Weights of a small GPT-style language model, trained from scratch on English Wikipedia.
Size: MLP 192 GeGLU, 0.678M parameters.
Architecture: RMSNorm before and after each block, no biases in attention or MLP, tied embeddings, capped logits.
Training: a variant of SOAP for these matrices, 96M tokens, 5873 steps.
Each number is 500 + 50 x the weight over its row's rms, rounded and kept within 0 to 999. Layers, rows and columns count from 0. Numbers have three digits each. The size before them is the row's rms in percent of the matrix's.

# layer 6 MLP down (transposed), 192x64, rms 0.146, rows 32-46, columns 0-63
087:494496505572458553406553495481562471558453456415555457463501433589455612553439453509488587540508504449545519574484389492519481439459490494533459529598535504464565448537468445440528552487448500
099:458431508486500538552482468541483566542472543486519481498501536505465415408448522427440420594464567493464462500520551560392544543555580398485541590467516468461529472454445574466410551492471531
117:591544569462468419387497484524544399449513509554555523479439500389477548483428439457574554427493481486483515491480509497543485457533486451468389505491563506579430470556447514517492461490577437
100:451459494465496509418601554518622527451526511521469544501503518404506434523544516534581463521450531418504536521524460561602459487472521434462604530509457524534492521499457543613513426432442554
092:521502568512506464521405568450506454523461561512573502434449477486543539498434501518595451472595512508610549444514497509525428442473486580451453566532484534426445559495408433511490616530529483
101:551608498518532506621515443498479538543460432416507464545446485491442485501461527517484517504525507463499352597492519526474472530537574497523432523425447540480557469472481404499564612530491562
096:404531474574479547478536495590440433486434539485499560539480538527575525511538509504460423459542558429486543456463497505453562472367495472470532558545477606556553554468535433480577571466489439
097:548488598526525558510450543406523484565563513459465544528492516528516441477492522496456454451508553530561513482522511454464442537602465582491536533381382620515474419543557465525555510500498429
094:593430477498496510524517342448600542540518430461387495535467503555529519442528529506441541497458461516455511540489492564494486502476493497481503527498568618514476536434486577589517423587466504
114:465459428577503539468515526532413474419549464475438474507519416480435493419511477415439439455532544501434549443439591565498532526486412503498477452525564466523431550439458439501413573539536539
093:494449464482557457528523488539424506638555493539478586516499506458619518553460541461487474498512498550522521450487471524522572527580618441548517515558404475432491420453529468568484429446512442
094:511503483408490421476565435536458491516510503541483438450408478483501516497560471488449576467404501444481473564536458488485496506542502653506460469420553591437495542388411444520456498457506527
106:532568562492456448502648427387563452530407421469538500468530594448536458549529522555522434489522464456420506528486513446454527510571451495505515544589503486423531440489501518554486540474487458
094:499521487538514410504476510531549485593582488533454503488537525526457536417452593511463547411607498515499470520450543470561581504466544566482479474411441424406504468555433526496584557474419470
099:617480473614510462544509531482503607553510490471427566544417408551498495465447529542482495505447601549508511455434566477547513492529548437442552449466575515565523450474533512453532456572475443
# layer 6 MLP gate, 192x64, rms 0.114, rows 33-46, columns 0-63
103:465488451481486468483561500480393475561557496673469530501546480512503533550446463529575535390444475512527503493531582430473483492516459552476533411504573530449533589529512498527408452520510427
106:562521514498581555480441435478423528508452515580521524517480422487504618538462440451543514489508489492440469592470630541548518460537542460537399523449550479436458431514511491529497372470487487
099:459545509472422423482466471477467509408536558436576423479508466528510591563559492551424486498478496536491421405575485512487547541494451494622544526494437465482494498562503617543475411460480530
100:466513644514514396588484591450551575538551470578500494484470453544546524475513560438488447495433561525404489472522410531455433535546521475487590476523455469460515506461530424504522514562546529
101:494548520456495514527466406518557499518568433477449534526522570516387481549473481417484517363353430492486486552432436535509455547435555595551484463542441493510462466502492479450527481484522471
088:604566472359514564430494483509508520517588499473516451511498554499511462497486521483460558494456559518443543593471542598444513515520506547416506525480462430535413461483425457479488453561540382
091:523537514494484472572456526443572575395527488436524443522495500499599531523479612457421538541465431512445456457443440423497528512407539413442557456530481484539508561509525558509437447421454493
100:595434491388450533457436473535510341506570446470421531495528582497475586451488524555487571441462477439489456531453508478466451485517522472523456509511424557481539529501454450569494461552466430
110:488484512511523570496588516555485543397458510489504484545520462456499411493444531517480452564468448407586485477518449435448561481419468409427493445443472347501534559571511451473513541480463485
101:432490491507504580523431567537613492512488546500520529464509499475561479509414528516549463572526427505511550505490558455560581433509505465512534482509655586503497628435492463418456485463472470
097:486569557513508485437493544512497587495575527570517448481481504513490504509539496492544606469414551400350457544415534504587419505539526517561449464461559496424438530492450438533479489463549502
098:507483469554455441466462532483517649521564548491507495578541561538467597498494463499557552541451467519508521404535591451538472405502513442509587551484464425478535470553555529429569556562485514
095:479484557419382511434461535467549534486436482546506562553465548465547515454558502372490448495460504552513644474470505492446500389514498490531416528600454531513466524572537510455480518537508535
098:401527515555514366490460502512543453516587404548502540528579513528514449472530548527470437503380390467493464542483507594504541521476451501485429530488440510411485511544527475481436519413472533
# layer 6 MLP up, 192x64, rms 0.111, rows 33-46, columns 0-63
088:494501492516473486417455532508517462391548524546461524436453429524581641475502560502524585508467553442519479608586489420542540563473564543503589497521458537559462514498570521477475567541478506
111:583491470530505531460516455538524410473567487524438471552575576542517512555549526512474466567631468527481602525518431505450515505459506438519508511540533568502472608603424463485449409551537503
094:470464430466466507556450423400484503463573535450467443528389495606405517603484537493439496514557538498527531519406459538416482510473550591508456506525491516521565512504557518442402475529484490
102:504525532446425582594519529490489537482561462471499483478490459517571496533547450478401526479453551563416495522521486523604485548571534435558540493518513376541581565518589495560437494576550536
100:502454444494493532479477527537523434522530493566526552403546460575463545452465464478531522463487507456628400464500448469512493580482437519435414520554415434649508451508464528488460477472465437
095:573510476404427545468487513410517547516590492492471461454527468437515458527462432584485518603487521574587443463478535442481499509616512446523485407485539380409500481515523507470513516546500535
096:560503474482606483454589565596522540450488490543548565515566530532534401546511482461529548564437546432546445549538526536569483473484549439432534534529545499445467506499498478430384506508400541
092:462515462519525467501447455557527421508513512437633570484495441432532460535515428583557384512460494441562471551472501535570475528506447474442422512484525458573497497446610491511486438403502528
112:473467441480545443550471568498462513531519562482587478503563491512522479499480505500531498527653563513563446454555484430509580506460513428454516408384458567467529468481588544468521407549474443
092:481581438468442454498455454421514521441450433489550522513497578404472512510515445585492574527503546524535418531474471511497514405390518524456416533577463554436521468499443581537539521572570502
093:483462502457543468496507445459509411547478457555445520522556518567530570430475525473584545462554524587517504453483493568536466479572465413468439551553522390505562418563575526485567527519441599
102:477517428488514451361495500479491518511514595435472455517608470536474498420514438514440543494452498578505483452435560498522513489508541533523444395474621502480486597516446514422483441552428505
093:585365537498528595500474477610488463463465420405538482494476460450490472541469428530585470491569481447425576494516518449545462542471494469583426511543556538477509514485578487543482494534517583
097:528434561440562563456497410495531485394516434471600531506582526470459524526483530501530472455445495523484509484463402494414469477483488515497529410472516455414449514492503572535475454369394502